Weights of a small GPT-style language model, trained from scratch on English Wikipedia: RMSNorm before each block, a variant of Adam for these matrices.
Each number is 500 + 25 x the weight over its row's rms, rounded and kept within 0 to 999. Layers, rows and columns count from 0. Numbers have three digits each. The size before them is the row's rms in percent of the matrix's.

# down: layer 5 MLP down (transposed), 448x128, rms 0.0778, rows 61-95, columns 0-127
# gate: layer 5 MLP gate, 448x128, rms 0.0845, rows 62-96, columns 0-127
# up: layer 5 MLP up, 448x128, rms 0.0821, rows 62-96, columns 0-127
down61 108:447490522488515492477485498497474446492487488450508484518487513482522480505488463502476500493527496533516501554550498463501478480499458505464494481530458466501528489498514489438484491515508483505492511467465547478507494495504457505506477507464491526475543497484463551485563508479517506495488544493463494518481488494532515484525501543537456516527480495509496491530501523497541529458475
gate62 107:494515467540509517539472478543495482495517440499557495507470487484497476543527543503476511500533489506518512484509467549535504545460458508504506499544494504522499512505501469518508527540512478535497505523467519506522500523517484478517481452466526515502476481444491497485486487471517514532470489461467516540491482521476512529469502467540454501530509515540483491503518498499530463467485
up62 098:505483497502532501490492507527503552541468478473473472481533501517494462535488533489518531450460526501525512484497500486532510493471498555485531470512493487498489522525544511515529562504537568472493529486442497464503511478507483521490506469510507487495543519525508503488491536543500479569480499484516489516498499529515490546555489516497479496510507517473535509520478526490523496525521
down62 099:528531527467522511483482501502512533526452484456453543499504507519485514439526492533498468491491491487490530568493530500494510488501540488503487509503526509476489483502478496550483458509534479552509477458544486491497504497483504533485503530497503519517481479489514475508481502523471506489481502479544493488517528509512500443498526458474458509460500507512440522496548491560505531504495
gate63 101:497449471483477493479481529475517507489530507488504511478481493518492502565502458507518499543487483508491499527455489513522503480393521478484523495536481479474502502501486502471462505487470510521464512544517482488487550497511470490513464481455547518517482507434478534493518530493468516524473504513503486442512493528510512486519479468463490494455498507482499504494501534492505520506488
up63 102:443527515513471526454502502521528493493483510515488480507522469481527534496517510466456478555512472511465531513511512497513459526484489500480455475473533516496476489532489501487521493468466505489495475499490531482503481499519502506506491479494534515517463547484518509508507482522520495511521487471514488499484541508438489493535496535477542544481565509534471463512499570482463486538521
down63 102:501490507507509478518485519455500493447508469507487462514478492579489498519500492509490507522474499505530459491481493482500481499426486498492478501492536491504489517500491489497475490478507478545450479544486508483513548515470481460481478537478484533517500448497490538478436518507477542518514492485487494484490446469513539494511489446519483486498475530512488514489506472542520483459535
gate64 097:515483494492506486479481529532483551537466504491463489471490478459514515448505489497474467483518516487537513543500500541543487531512537530473481532512513476489530549469481499505478500525522478501490536502447524497531512521507497476481520551509493500528519516533509506483499499550428483513474524489500502493485484490524499497479438539492500494454492536487503492501473512531516451542512
up64 098:489514456486488491488518506487485517490515490476489479472538532527557562531501503462481544529469441496453444503475503456496483495548482527485497493519483476507504522533512471474502515496546513475484523501521531532519499487507455520466478539502479507505500514481502455507521473505502514516521513522519515494522503527510501517493504545452504471481525532503484483520503497529544516486431
down64 096:491450522478500468579511496488525488473517541501458533484534477457532532486480478496487491504493470503480482469483533474523500492512535476494480537510503460495536503499470474516503504510506533497502553495494455480489482504518517508514489474571497544485536455489467529512555490500455478470507476526449508504504496481517510480503446515492518465485523509492505486532509498521517519499515
gate65 096:504495508518492518489498508513505514526495520500544527504495527494475464548440488442430512470495486508565516461451487474479476504488495475501507496489512497491522515478482486497469509486539487446502535474462554506530468527513506541485507502473493494528482518512514481498448491526482504531538478478484516453510499502496506524514533517545517455518481495557490504513510495541491505475509
up65 096:479460493504474474496466460523482492484483508515507502517540505480508487452512433493531451501556518490492517492533480492472496493520521497470512503489517511475539525544490528530478498522506529557460508511503476552437507482515533506466495478537471492495503508513501479473504488489507479478489563509472502532491524517484507475461481475471526536491521530484507434504493470486486519479505
down65 097:507505512512474530507460490528495486516501498536545508488503485465525489518532473504510462513512516493529513511532479511492513526498501503472503465522474534486465478511507499527518461545477538511477527516485471510416528467501530506478498487455499516529509484523504491494514481460520475487531481522493464517479496462508544502459473511476491507504482489479503526496506469406503508470432
gate66 111:520530461463468474528473482498470493504499504504542521480534450505476486521485496507472437546505538518510517494466535458511486512531473486504524442494521484504464499522508456495540484501498512469455501511538501527490509499525493490526491500511502505474542488473437481503526479484533522514479478473497480497467515473488488458502527499508500492461536478529489532461471503503501535533455
up66 106:447498458488530480500487496498477511478491497531498500517499487473499515516481533559493521513494457501498517513482491509464535502506567533486498464478493480470484517538525519507457506488488522508489448511530534477504493535484517533533512501551466479467499461498455517492505483489481524512493489453524510503457508497485475441473532488534485495496558528493502510473525512533514544543523
down66 106:470481520543522527491515487518453493498491447497497510549477532484483510441535498519471496495512488499524449467535514527508518472518467521488517550492522473499499511492543453486542585456526478527507513499498478466501521505503483474512513501458507485467526474510506494461512487482479504493486508495470495470518490493484515504502462471495509544489508544492497507553522502481510544482522
gate67 094:513541507465447533497502476487490505510522496559502506505502517503465535508520481517549481473523461521506491483464492493548499515435532507475555507489532512466506495477497490506489495465517530454485523515521554504478475479477474516510543526492480511500519501500496490453482503472460482498501467463528465511510502471474533485523517443537514475523515503525466530513523472480515515533514
up67 105:484538519495488491522533508469451452513467528538486509484499459510533468505560529490451492511501482467531501467482490469539513453502490488492477494455475494482500475470491468484481471491511494514523455495474512513550457481482540508501489492502501482521487526535498523485481488481510478519453512502534551467515497491494478513562524515515482499519484509501530470429495509496467491479504
down67 104:457529487506515504494527485513518490494472518490471463487470490495508490514508503492520447550527494492507530467492476504483506476526464490541504523470398491467546516499491514498486530509484503519502453540499512537565508451497522469496515517502502499526468545510487484524461528446523525521468509497513508519505517528523532544513499505530513490503479512504515481492525506503451479480494
gate68 101:496494504522519482510477491511444529482472511496532505482461493485521525501513485482509520477483534530539514528433540528473516504485526501525502507497510497461464498529447551502515441519529473495479499491528513469536532513498516476515507491506502521513461533526469463444476504526485469471526532479524532476503457453481499513512512508502501481490485521496474459519466502550494489537520
up68 101:487505496512490507483531468488516517485525497486498497520484549553513507494502505527538559497472502540509478499497468523489553504533530489512511515533524479487477452517489457535506479464516537482527513469499494477557539428494510504489512511521493501467527490444491483491482475502508506500452528504506501518495523512501497519454510518489487544490454469485497517542466516469476444504476
down68 102:506511505483493482516533492510514458456525495529499532465500539482493529535496494562503539496525506516476505479550535509537491531516522467527521473491493484522490504517551509573482539501478485489515499483468498464499529471504533490505511515503528518469512507493500498489501466541518499482458526521510470512504546482510524509494504564491540494482469481513543518534457553479523484500475
gate69 095:535509516519491535459483524487514486516476553465503565495512474465504486511538467526484492501512485473524485538461514499509478517513513516516557488531534479494540523502478546498466492442516494523492512486493547466489528505461466480502526490496505485490499434541473510477472530495505515487526522473474509508469509486490516488469521483478504473464541456485515467501508457489490523526521
up69 091:487509490480472507506494514496507516490472492503494525463496486472518555527493498497447456477525444543471487468482521506497475455531532496491507495536500477486524464488475514503499503517466509514547484503490489476482509515495503518498461494477466510482537480506488489534472483496517492507536501479496522535495541514514552443456486469481495520528495466517450529459542494520563498463456
down69 090:508482497488522525485525501524516516489489470465485488476521498536545493451501509530535512553498490508468521492521484475487531505490528498517469525476450467518515507470447488512545555500467498517521506470492471503457503542472489509501475504531471509474530509466485516495477540476483538536528500465455454515510472483527512517494510515508517481482525473504571526511512465546494501515481
gate70 094:480483481468483531478520486517509496515516501523487511472503497538478455463524492476487495486494515486515457536521546493540499546498519541532482508489505479535452480481514452449517497473540465507526525494504517490517511506520500462463468493507530506493469514520491501478496494517471545527488534493526530517516508445467492493455468469511494522524445489537494493537482520482492495434473
up70 103:497461482527552490514520471540475527501493480533496518453572542479495471466526499524511514480481490475448481460503463493473475463506500503471504493484508494509507470523473480505538477492499471544502476511495483545492519493520502486487469498483480563467498500511449526506472490523541519488487524460508532506509522495516498469516548493498503558499506537518527527513518524496507540490472
down70 101:526525496462484475474487494521479527438478524510482459554462476507516496474511485536513512458539468523468483507468548479475530509474473461511482483507555529500529477511495491538512431524514498516459466481510533480463493473498491499484521522523494510460502509533492527492491478506498535543499515477516508457459510519502491516524532491508492474489532501486537508520486451487513505478487
gate71 099:491495499538503511527499476543546514543495479475480542500521550517421507508519517524523535503510486525463477481461518498467516511525500469525505477552552499502511514463503531528515550520541499512511538546535489513534532501534524486460510499507484485499537500488519505526518540498522480481510493460483476552483522494538473482484515498495488498485495514506486495488508498511465480538463
up71 099:505538436498503513486568485506471485437485494502533546513508528509486509549473501499447531498504500492479506500540499539496500492534477489507509502482483542540527533505491492493493485440514476523516520481521491486482506510534500528496515476527474448455498501498495499503530484446523506540490519512470502491501496513452501491480499512458498469522492477500535458489518566503463495496480
down71 098:521462495505452518514493484542507515505523492538490482446540472494503490470504489483474502498519466501489514460502506464519515501499504533518512464476443491529544460498488485521486477473521543488477492518471496527520496480476505503533495521504545539536487520494549477482408486513470513500535489496520518481515506488508490474490504509527525541508467527472524458500445494472515486527530
gate72 090:531480504504471529489482512474497537471472495500504525512505521485499469490503523496498528453525490512471493465472554528488482483456530524491465500495518495468521509518513472542474529498512539530475516513515494500490497505497473489472520482449518509463476486536517468477534493459495480474537523445499517461495486468492500476492550541529544485516534548547471485467506540529514484487540
up72 092:517508501508494488478466525529456528496518485485453440529482523469519492534467491471533501494512496488486487528453552517509504466512468433517472489493511501510513509492492510493495522467494522514494492499437483514492466526525521521553501497472510506528487512494474486432522519538494524518500464502483500524505501536478480546480523512491508537475493461461464496464484472530456503523519
down72 091:545539471525482500453536486503496511532513502501509458484494498490478496501534442494515493518511523463501490526515486477485518450536514511508499482476468481525487492463473486491509516441494463522512463472487520483501441532500552508510525518496452496476537502508486483552521533537508463495492491494531507511508527455504529522532520521497520505494476464456528533501517472511508519550469
gate73 100:490462529506486492529472480508523492511467524532506525479484470452489539516530511509480502446491517448467499497509486488501528483523468539525476525529509468554493488500520451546457460486516464474494509522520503523529499438507507512506527491494552491506477537519508447529485497499510491488450488494512524518496511527460510507511499503496517493532475505506464474526510544511443470510516
up73 097:518482527475464496517503513514522500480553534498503554507509515515501488530515483493539500491514497487512470488508463520457492536486553513479475515531496494488436470517516533506511524503515494552474521510530511505495482513514514503488523461531546455468504469576514500488489514517486466470490478523473475479454501501473484481523561486452478489545506492499540498488469497486534486499488
down73 096:501486477491503512465534508524481472458511523563483506477510488515510482519479512452536509495454518503513479467536458534426494454500526452519479518506489500449482513524463479494464485496482490502527519518529542540515501545497453536493461475478531473483520548488500484506470497525518517474501504500539505511494468519477476502525515449494476515501523518508515517521507512520500482477485
gate74 097:504491518506494488501486565506513467521468474535531525450497511504505434448512536489487535514451505486491526489525499531494479520513470484508494532501523500481525530517551506495471482499477457504442438473477513537509488524448485508489469523516513504470511473536468551498508501540523508511523520503504453507489477462493511483505454514521482495478512494525486534509514498525474498499524
up74 103:512462489524482467466504493547482463493520520520493509518535519492523546505516518514534505529534528489476476486490471479521527501476513480508484483513497525533500532474509465538549514528500489513465505513504477543517473466472434517467493523507503518464512512469488527521527507524439464501502518491529477462535524482477490488539494512510531478520476505480526440504466511509487531442492
down74 101:510504487504484486520481533515501514486555438511512533524508525566463514533550501492507494476469526515527510499492497481489513555540517533552504458512518493509522484458522427469534518510507479499486529506496485522512507480503513513494482521496526512526487466468484503535536465530480507540496502503510505540523523549489458488505537476481529493473479463510509484503501530496508532510463
gate75 102:466497495531501453468466463487485523478484490500511527485481503509492549473501482507500482514446497489464515507494499524525471505510528511507488495521506474492501502521531515508504517553523467489512488511490479541475465520485542514478511598509503510523475501469483486464467519473507507498512504547503461533476507437462479495541445479493475511518509523524500521502540507466487462462494
up75 108:501540479456493506527499506438486502497490431513472500496496500479559491505527474501529467470482492485507532498506487496552504469521533545508521491548487501489487506522538508497505484471478482458475488527485496493555502461537530483461467498481513476513528513497513520480503473507525463507476460457499505499489495522457520488534528532508477511529495505500470490518453557467501501488463
down75 112:488496499518472520515505516501510496489503505519523504476463544503482508479506527503489517444517494485527500507520518457482494472511479478545526482531452495484517490501495529481540450486481507483512498503484507531553463465520519507514466492549497438549468479525509540470453522468557513465539527500465505514458505471523460503523516532518491470502489488477507493506526472483446484502514
gate76 103:491516493502488547483539517468504532459494484522540544473493525514464516484489484498480507470472481464512499511485499535503487495494466496498531528526526469498494480441521483507499496447492521519458503479504492501534494516526448502525493484459540553473476497533515494492490516461477470493495536475490515484537475509485511517542504496525477448493507566511495457503541544519463524518480
up76 099:459476488497467521510534501520483507481517497500475488460516525506493460460491496494487498489506466520493495509452517527496456491501476553489506560548504527492485479507487510479513482533493510526502514499525505466498552463488493515508467528516491571529517516504519507430515495458554517476496468498493509507523494510487526510471495489515517470501527471518523537521500434470471501544538
down76 102:488498514486489462494491489511511470490492513502470503478497521463499546480527482521483511501508540466507498519472477451491512458476542534505504519499484502461496504520481503546522555511534527515474509474513399458474514512486495490504490540479527492461535465522493529469525520491484544524499553505467508517520509516511531490474478488526532507465481474555504508482499462491499492507527
gate77 099:505496526450463478510491510526485473485521474515554461519461473521507506466507531465524527499504466516541509480481513458513518504465503536454505489475515476507486508530502482516469453524508464503450547465451495499516543544472510504493514529539478499503487498516518496527475467523504500483445508499517509531471519489524508489463433462504498473467530519493488495512528516490508511517513
up77 104:501542441508511491456496528492499494484510474523497504509531489464530540502495516485518475542522528464482503501538504470546445482470465484527497493475492516462500467500496509500503537480522495504472503465479497498532531527494472477467488488494557475491526470495457445485488496518465498443537490495486495481498490487500491460530489543510480503451509470459458516519507482534498490504454
down77 106:477485486480523499543478569498488491463441514466486523487493503517456504516483487458524489469481538471480466446521535471525512496512523496521506438474449497495486474493489518538515549506515495541509517522482509535487479477485481479475490497505496467508505481495506456510507476544541516486507518545506509489506481541515494511490475499510515499530550464496510481507466505459499526510548
gate78 095:486527513469516494533500479467532563494509511506549492550474503453498471501467522484510473564526482526484521498534537496546506477524473540499502507467503521516473442467492495488504520492518541485458487527515489519503540464482492479568520522529486507496543522506501485465499508502499484523490509490467529504508539489509504533476491493504521486454469531522536512492482510520501471533518
up78 100:460508491496478486512511457494514559486526479494542526541487496477484490520489515473519469519547520488502543476491522497525433505519494455488509537491488516477489454480516461464482501543472554536491501474509518547497544506485487506455472508541473511510535499484507478486542525499503501454476502498497519464495502496533517541515520503494541506508509510458546527488477469494502520494515
down78 095:524502474503476478487492505514507515547509563463490479510544476518514545488477485537516485435493515487466499491499481484527509512445526502551496551502483475523519539508507512539458545503559497486510512515498515472485481516510487500509495541527541533534469522517507505522482491493478482500514469477521537484502464510480493514491491539558455495518503484497515488507522518464550502504528
gate79 102:495503472532473471486461499528515490515527476518495508466467516524530527509489480487509477522508519479492539459509486531470524502532508474517507499501517519495505512479493496458525499482550454499521499508507481487477519507491539497524568475500561462493501541494501493516444492504545501524498546549522498482531533509536480505515476503567488511526508557487505484483556506502514491461480
up79 105:519515494506521508494494515458480487494455553520505478497458490486552454555500515505448507530494520502487479490538497487498506501480554530485502481529493510501443536510516506553485499483492492498499518471507523490488502541512525494508515493532456496511454545552481498484473471543492464455480495490527514508495512515519503536485529533459507470502504549456508466506498483474533502531518
down79 107:499511521489509499449478568489482468520494476524538522449469470510537495473486490492494484528463462514470484506518519542515508486482535468496508543510486486473514512531482517493498505472513472511545453502505514506482507497473491499534559496513523522499511530566477499498500480515519464482497531481517553495491547497504494431502511487478502520533501494519555520503467526518492518540494
gate80 097:485450534528486485500515444511507510461504465547486515479507492505476484476489476497541520532499470488497533532496541492504486474463477490482483481494497534532501482505505493505492493485503487533547530489521503492474496490421538478469534477494514478533510481485476495522509468517475529492505516528513459505453494507476494471469498500511410517479464541481512511440523489506513519503480
up80 097:504487527502524502484474487467475534464521499516479492444501507477488471462507488489472531464516535529446517499500473489481454484523535500521527519503521492566509460528452510479475475488543476517495472489529511511495501510517518450483478501476484519515494515476489496513525532525517493544515475436479498454472532454495469486537502521510486555518468464468512485504494514503486502519513
down80 099:518514481512473498443555504537497504466483451525504485528515484513523532506518542474496533481538460488518508517530492513511521522521504478480504496479520462500561508507491525515503521550475470513531521470457520507531476487458494483468526484508481528486477482541475493510517503514496509461539557531536519499473500490459471483498515474518454502535476475488485486455517526530505512532494
gate81 097:501499516512486478544473450503535499486510464519532498514522447488440494465529474524446502496517467484536465537481520509465531498491468504471491509492519515495521464517498506485492504531491533502479512525520502517523458550493522538512471475498521462468525538489508484480481486528443493550507509536517475492511503458517485448467528500502509483488521535513462482500491501496507496445496
up81 103:501520446477502499503509464498451509491529498487480491559493471464479496510531490493492518528495465486542451543493498468516498515516472519495473455500504423493510500498523509505464443531483489448521497533537438525509492485482532497501493485486462518523523537519545472527502504509476475504515512510483509501537507531518516477512487505468525464498496556515468470505506525497500504495470
down81 105:544497496526504509491513463494483501508510532440484506496505532505562503543509505510476511480486467520496505500486503473496489540505483447488495483495580476528534495515512445482470521500505524466486447525459507513537457546497531488519551461481493539511515500508505494522509512545446499513503534486506498486525511512512483546519547511479486476502491486518512511505551474510509514498507
gate82 111:535506472485468520504459487518510527523460469485494514463512489493438495510489445506434505472514488448479510499505483501494507532482482506503530495533535529496524521477535512485473490537524521489515510539500528532520489503499484523481490472511480500524485551549504456530467497477519546512479498531563506482484491505485498501495466493555491522505477513488488499539547508459533502519531
up82 104:495533494496491452502519476535483544483507543538446468496503508478509520464475510501530490487508511535526531554509495492522476509527486498507476481489503518515472537550455474516461507476489493466473491462506530461512502536538488539496530519480505506450504534489512491490529539503536510505481518480524481542457485499507514445529503540515544474485552537476496510496481508513500493512506
down82 105:498469515460481503489519456511501494466534500524501511545471515544522471537505476455478536540531491481484485495487500504481521439545481539475501494448445536490507525536491519562469496496516467507494489517538518503491469528522467554507496461492499500500526508510473492476521479488524526516544505506506500506457509511546495491506515540491510490555491476486503471504483464511485497521511
gate83 100:564443472516507494481506477510494508477496437542508520566492473494537512550508503516440538494525505490469497526473510472493496487474503464475537470526542492517524467474495479503513470491513489479465461499519496482496543491520495464492488480508512488527481502497502514534495481501487551505536478502507525543509512453459500478480529491519478506516521458489521503492499522511508513456542
up83 101:510524537516547540489551534527506542500516498509505467505537545504492530468457508484477512529492532485536495467479525461456477502509473532478474474496522504494513540503511476521540450518523488463499481535517486504515530556471495536520523516508517465540482506500490500505510493466509503509497503494525514479543474528526532490485486550536476501460529540490514514490444498514506486520504
down83 100:491505520528524516518481508504511499495468498526503512511505587502457538471462502484507468469518505460537492494492516483496458509504492503490442514498508476505462514526532535458487551487482490477536529476527487489516511508452473523517493540499509504486465551532514488470518482430504497481513493501496544487487552498525491495493523494527482496464439481494464488491507507488486502454501
gate84 093:470535522479503502551498481479490504492557512530545523488490504515519503507510486496478505541485505520516522492487479527533488495504503524486559520513479515513491513469542523542523498438554467497512509542491471516493506494542511538484509482470458539514515501486477493541541521519544524466472512493550522520515495469486472488479467497511504481503473475505495487504516532509555543553499
up84 102:469494550491474528480501516469479488499524500489508478545498512543503479520505462495496552489509518488513511479465486518488497461501510488466494503503503482463501539444470477493500486495486549506498490475507498551494520501480477480511490475468459513465471434502525448535476480502513482548468520520496528473558458499482475490514489486503500545527552529467487449508500515515510475507483
down84 101:466533509481512498479490516480554516491474483453497494501509457519522479473510501516537479545496471491505467532506511521498471538512495518481489493494477528496511507521560541517469541457448531487520462512482517534486493536493516463489483489550463511527509493487466477485486509499494527527490493477513475507506509492492490514506488516532526490557505498527486460536484482588528515500457
gate85 096:499460471475515506524470511483532499476534433480492504486514487539484476428521501493512493490475491462469511509574494484470517517536478516495483501488475482487489470472494508496513502494495517497487475530539486526523526487469506487501475539487531505522501526509476479514459431472456522488507486522505514461503523489478489546510471496503482481490494444499480480507541508562465490528508
up85 103:478477547524492486496498531503442488501526527487544533508520514490499492510492528429515533536507496489506510525503474494512501512511479510541483480513528489495467490475461493461548525462484492521481492524479494496496491510490470523528490551498496545509509511515505489485491496492530473482486481555556464461502509450529524520487519524497495543520506505513464492511502502505468471455580
down85 100:461464507474499494506464473511535494507555476491502499453519496488452480467511478507484464484481498485471503548501473514475510535555507519507488446450498509486521496498511512514536476531525484541539471554529508491475479472475488485515519512492522509501501468474465515513501479510494536472460493498502527504480533462475495533544480480519524476493552491515477490515495528549499480548479
gate86 106:479469439457527511490476499511495506528500479516491516486495530518493492505535517475482475552510489533520555518457512515514461512532470526503486543507530518476563483492482532455480489497494478488496519498549484506479525500491517539484536524454545546486484528492452491495498514573499526487513497464507516469507498507530506473494521515490529505493483488462468519526499487488466475524505
up86 104:447554540509495480502513563545523526452500548514498510545524479502503541480481484539513504511473503535481455456517518508524472527464530452523514520479479484472497526484509500509509536493509492495474491466492425488485508531506488474530472505519487478502472484497496488483497500528530479512503532515458513484516515507496492517513486502519507493533489534504492481489503533496581519477504
down86 101:485531507493486456451511478541541507527489468472548510521491515533485537502497458494526513464523513505497510516511494548513525518476490496502533491549523495473506528501429511454522560488486515515442503488500452493494486513533536512483495491530488524509508493479483508465452528498512486507477533471502506510481498507545517477507500498500513460508541472482573498486528489491501519499475
gate87 102:570492516453534492518432486471551514534482542504545516483552482496488505486506483536471522528528530519503531468474501490485508465520530498475524513565481486497528459522506514461494486465500459507506498515541476446516524475494536513483525501499482506523512496484474477516487506487484513517513508523495503503532502481488491498515488495480521481504505475510506506555493468505464498534443
up87 105:508499553519516462522506499503488422514501497517548488496504512522540484497442474486529507485487521492460462504503516487461514474526557438477515482497487510480505502533485488428482473480527529537520472508516485485505512512545513492520511508538496494462471478530485469526540513505500524492538542498471505488549487513495502524480468513526514487496517536530521485505531483501506524480481
down87 101:450496513500516482470521474507500485537491439438496509530503466485485494487504524511483493471497488477482502469542510524495523517480501539483540511468477489472512515501429458508526520507448492523481498558514525512530457539513526482460469496492505489463479514483486516521501494495449484479454544502512465490522513517509505531528540515506493494519528478555481470494478494517500522485486
gate88 104:460462483515516496517465462501453493506523505470491506551511472549512505506506466487461489473494444502476526522470480530552490497465481510522503545469521513516505505481481485490453509524494526487537504558522506515457519462475484511510511544501518471476526504494475475468532515476525465534485497517469497556501516487497514516527463461527487486496471460510512504485505471512501515549494
up88 104:492524470509457513499524513531492491466522492503493485520511519462511486477497479485487505556555471477565478503492508426528448533516503529494521516507484545524499493547501474487478491523457480480508513503521508512497525514499543494536485462486509531494521543485478511461506484470506528463473472499545485536476516519484528466495494492504469549471495468466496544490482494477501513512517
down88 107:546525531502495511503508488479485480499546495430503515518492520517484506523535534516457499496481513530511475506512523502509522474469492480516504554506578508490508490489501465506443528518498503485525523508457485499521512506470489487490524516532487514494506470528510459512523495514511436480475513506494494508474512486525433476551517468539527492499468483536484503496491496559544483476484
gate89 106:492504466479514497538464491495486528469469475490522509479522487488498478516561479491522556522501472481496495530492535477499501483471510480446489522475505538521504477501551511530465475474506480529459506499541532524451528431468500501525504544491545535522511514482465508526473542502511530481522495529507472505470495508515503500479485512501521507485541527501516484501458507554524515528498
up89 105:494498486494530533513481499516463469478533490515489491473488505534534526496547518521487491506468519495541501510513470490487506535488539532476471473512488555537514535486462504493503498478534527488498526600495532503505486500486456542506533480502495494567496466525538529504561514496528509511530506493528515502480475514514490479478540498504507519522541505552502508495521502482494479487475
down89 106:502523508473470500501496447500516545511468479544489542469520494505508544505521487486490541487502490510478507495455551449486483501494480520485485518469513513505511515477526518522508393498501494452471470448515496526482490451497516485505487510457502516508498504507490497503496509486485501515507479508488486520524495481456470492500458478493532544487464540502515467485445495532482466509479
gate90 104:536505512505459469469517470506507522466521512484521464470507519494527540484495546542527498504467476495542521526475527502484510489502487508483516520549518478490504473524521531537481516477485493501508501512522500567519541445493483495543502490526505546521482528477466551470506474516481486487561490509541472440482521485533473483521505498485509496481475485455513468520479498487508497472520
up90 100:514507530503484498512509470528491537522492532468511462516551478505487481512505471509492558511504456521533534483516530516487517507526476465516541513515518472527516497526477526494469494514520492514476538478532492524523486491499508470514411503506488558489483505450511519477547461466510465454493474535514494497478482504525500481498505509543516483495527459521507447488482496519469472514505
down90 100:448497520480484522498543511519491495486507510469481451519501568456515477514477512515508483524470493531533483449489505496493473551527517495512501503523525496499492495512518487522527517539494524517496505502470516493505489509472463475513507540451510514490529481524496488547523482542456495467513487524504462523505458514490517498523516477513434455482472503531474488539498499516457518445539
gate91 098:450494464493486501540548471453468482452487472501488531461496444499477512506506482510479453507476528484502518511486477484482504494499497463463503508491500482529443463504535473505508518470504498497496467516484529482549522475487508485481508553497488515472505520451469486464535501479490531529515466534516457517454536484550484489492465504526474520514476513540480498503501484480509526484487
up91 100:520566469481497486528483502512501501498452511472531539480473528508533530473517534490515512456461515472514462479513502492506528496534503464510485504490536550497475474484488512495495482483513456501510472504525465500517485498533499516490535512519507506543452510500451522499531505528498464487462534485507514511473479463514488488509510492471474493541539486499477563518522517525498482547566
down91 101:479509501461517496492493536467507511473472464519503495497516455536441494519551482512523489478458539532494515450497457455481509474483483507467489519473498544510524476479499468563531485476481482471509478500514502495490499478501549513485519533503464529531493483523491475502499502477521512498488472537565527497466468484466537470499515518490480513512459543480488535518492495507491521474484
gate92 087:516492482473520496492497432483534525493502519452530500496511465509477482502498476507501475508472445506497472479487560458534505502485504497503529530494468499513541498532522491484492530503508507539525465471504503474484494531571482467502524500514507487460503528501505515526505543521470503484528494497445522514512519512461492527493500529473499448495496489523500526467448515557548505486464
up92 096:529531438530538478500525537447482507535445518486493515519498471470508507543555508498509520475489490493498503480449481487523483471464478472504499493525517460542504531520460450492497474468511503510491485537508521517498488513515520507490523498512494498464521471447508495484509519516519438471495489531485496501478479475532521457523504502480470536507495486481521515472496487457450470521496
down92 091:515506538524511561536516478490499509500522502489516503511530551524544513458449501508549502518486476514499506506530495509480482536551510500537483507508501533472517533489567531566498446479513533493495491504506503520497486492536505477518525509493481507472519504494480509545537512483438540503489495479506493544503495560502498533513497515499489489512528476533487477510498515546527476511527
gate93 096:484467532482520489539491445496479490511538479533483496462507519489508473491495482537483460503523520460513494514464501500505495496517523516482473511512506509486488555526536494409500497492513474513481503499503455524495513522528551518486475552503532543467523519517513496512541520487490546491488471511459479517503520448493484479511473464537502514508468492477482496508545478489506479497557
up93 097:494484486521498529474522493497519496523502503460515513554549456519495521495532495493507514479531500538497466496475451536508511469454514495522520446518481518517444498489497501522488484468452462542474430512496501491499480501488483477457521502495486504505522466489542475504461516509515504527513503506481513513479485551523482465523527517497471480492469535506453525527504477510529555521521
down93 099:503538558514529503494469480481501495476524518468509485529491472534509500466478543480476539476491495519480480437519505515508509505485484495492495436424555488502520501475470540541496487465515490466498509551479511501533497514521474509511514511505511511492474501483494499441472490459485484515506507507505501532480460482507478525474505493475538498524497541505522478499474506498508575487476
gate94 095:526447489477487485539495493462517496473522482481487464526523481513520519464541485468455500482513501565546474521487506453522477495510473532472496496563541509490495474461472485528497485477487514485523476504491510474537489515513538480504488480480480504493491513445511488500488498480496508507436518501498496500463498511530485479516547459491490499487509520565515548497472515503522519461532
up94 097:498480509514514533489458490545465432496497458505480502483478452567521495467465495470512458559528513519490466488532524460484530495517509524500510487512505544508464486477492519487465498478497531519488519521487501535479478505479470516526483499529530516474516543501496527504487458476472521478501496493521459506465485459489521514502498491503564506495483502546494511493519481453534498501479
down94 099:490496487495509503482502519502504535508548532483512506501457419515496543469555523497486489506455530515505456530511519509512489497535515533536521485507486505502501471489515534489512503455495545478492493456503509513510510496527520467507520512517533450497527504521470498561494513496465501499473490484492534527501532487541517515473534494519512533492489524484532513479545494542509461429506
gate95 100:512506514464476531545472528512453510511501501524492500473511521504497512502494552505486519506505495512557503542470524540488481431544473470495518493478484468543478484526498490504511508501565491519504558483493515470503480507470508531569500486484486476558499437475480501523489488495496518472507494510481519474492494476516510505501515538479507504513522452533527527483488505538533475486479
up95 094:487434519489478507490461497451524483520470542519456483462516480486499450470523477576478517508485540480488481519527484496534488523514481470526499508516523480540531495502503470487540494473535514513493484489513501475464521523483477493490507509565479499516448505490519518534489479523505519512463519480499534435491507475494475469485503477518555508492511516498482481526487499515531484514520
down95 097:496537481503475469500491487491478474489488562519497483475497521474504489510502538491552484488554547477537487542502526492497503510544517505475486528487436509535497460498496514479464533529523523491506524489495470461491505518509551496479485521475475475506508481502478481486490532511500512488528493493434500528480527501546502491462498481502491482499518480472570461520436496482509532509492
gate96 109:523505512536525509487511483507499515541452503513514515513492429514475483489477452501518489415506482478494514536529474533481497515464515492480522506521517533512530483500539513492507459519493516496496485489547503484557484512458477564488519479516481534535481504474529489522492468489525542481481474485517499489473489503489537519515511500510478542446515506507468482521525552495488515524505
up96 109:478502514498490520473502470532518519486499512493497536577423497485464492547510476510503504505525467490512500495516457485466519451528485470490513459521512516514494527486474493445506486517511526541498498545487514508470497493494476506518496483513519552486487502501497532520498517479557510480507467558522474445478513525471509489479502467525477468514505507526523491512469522489546508470465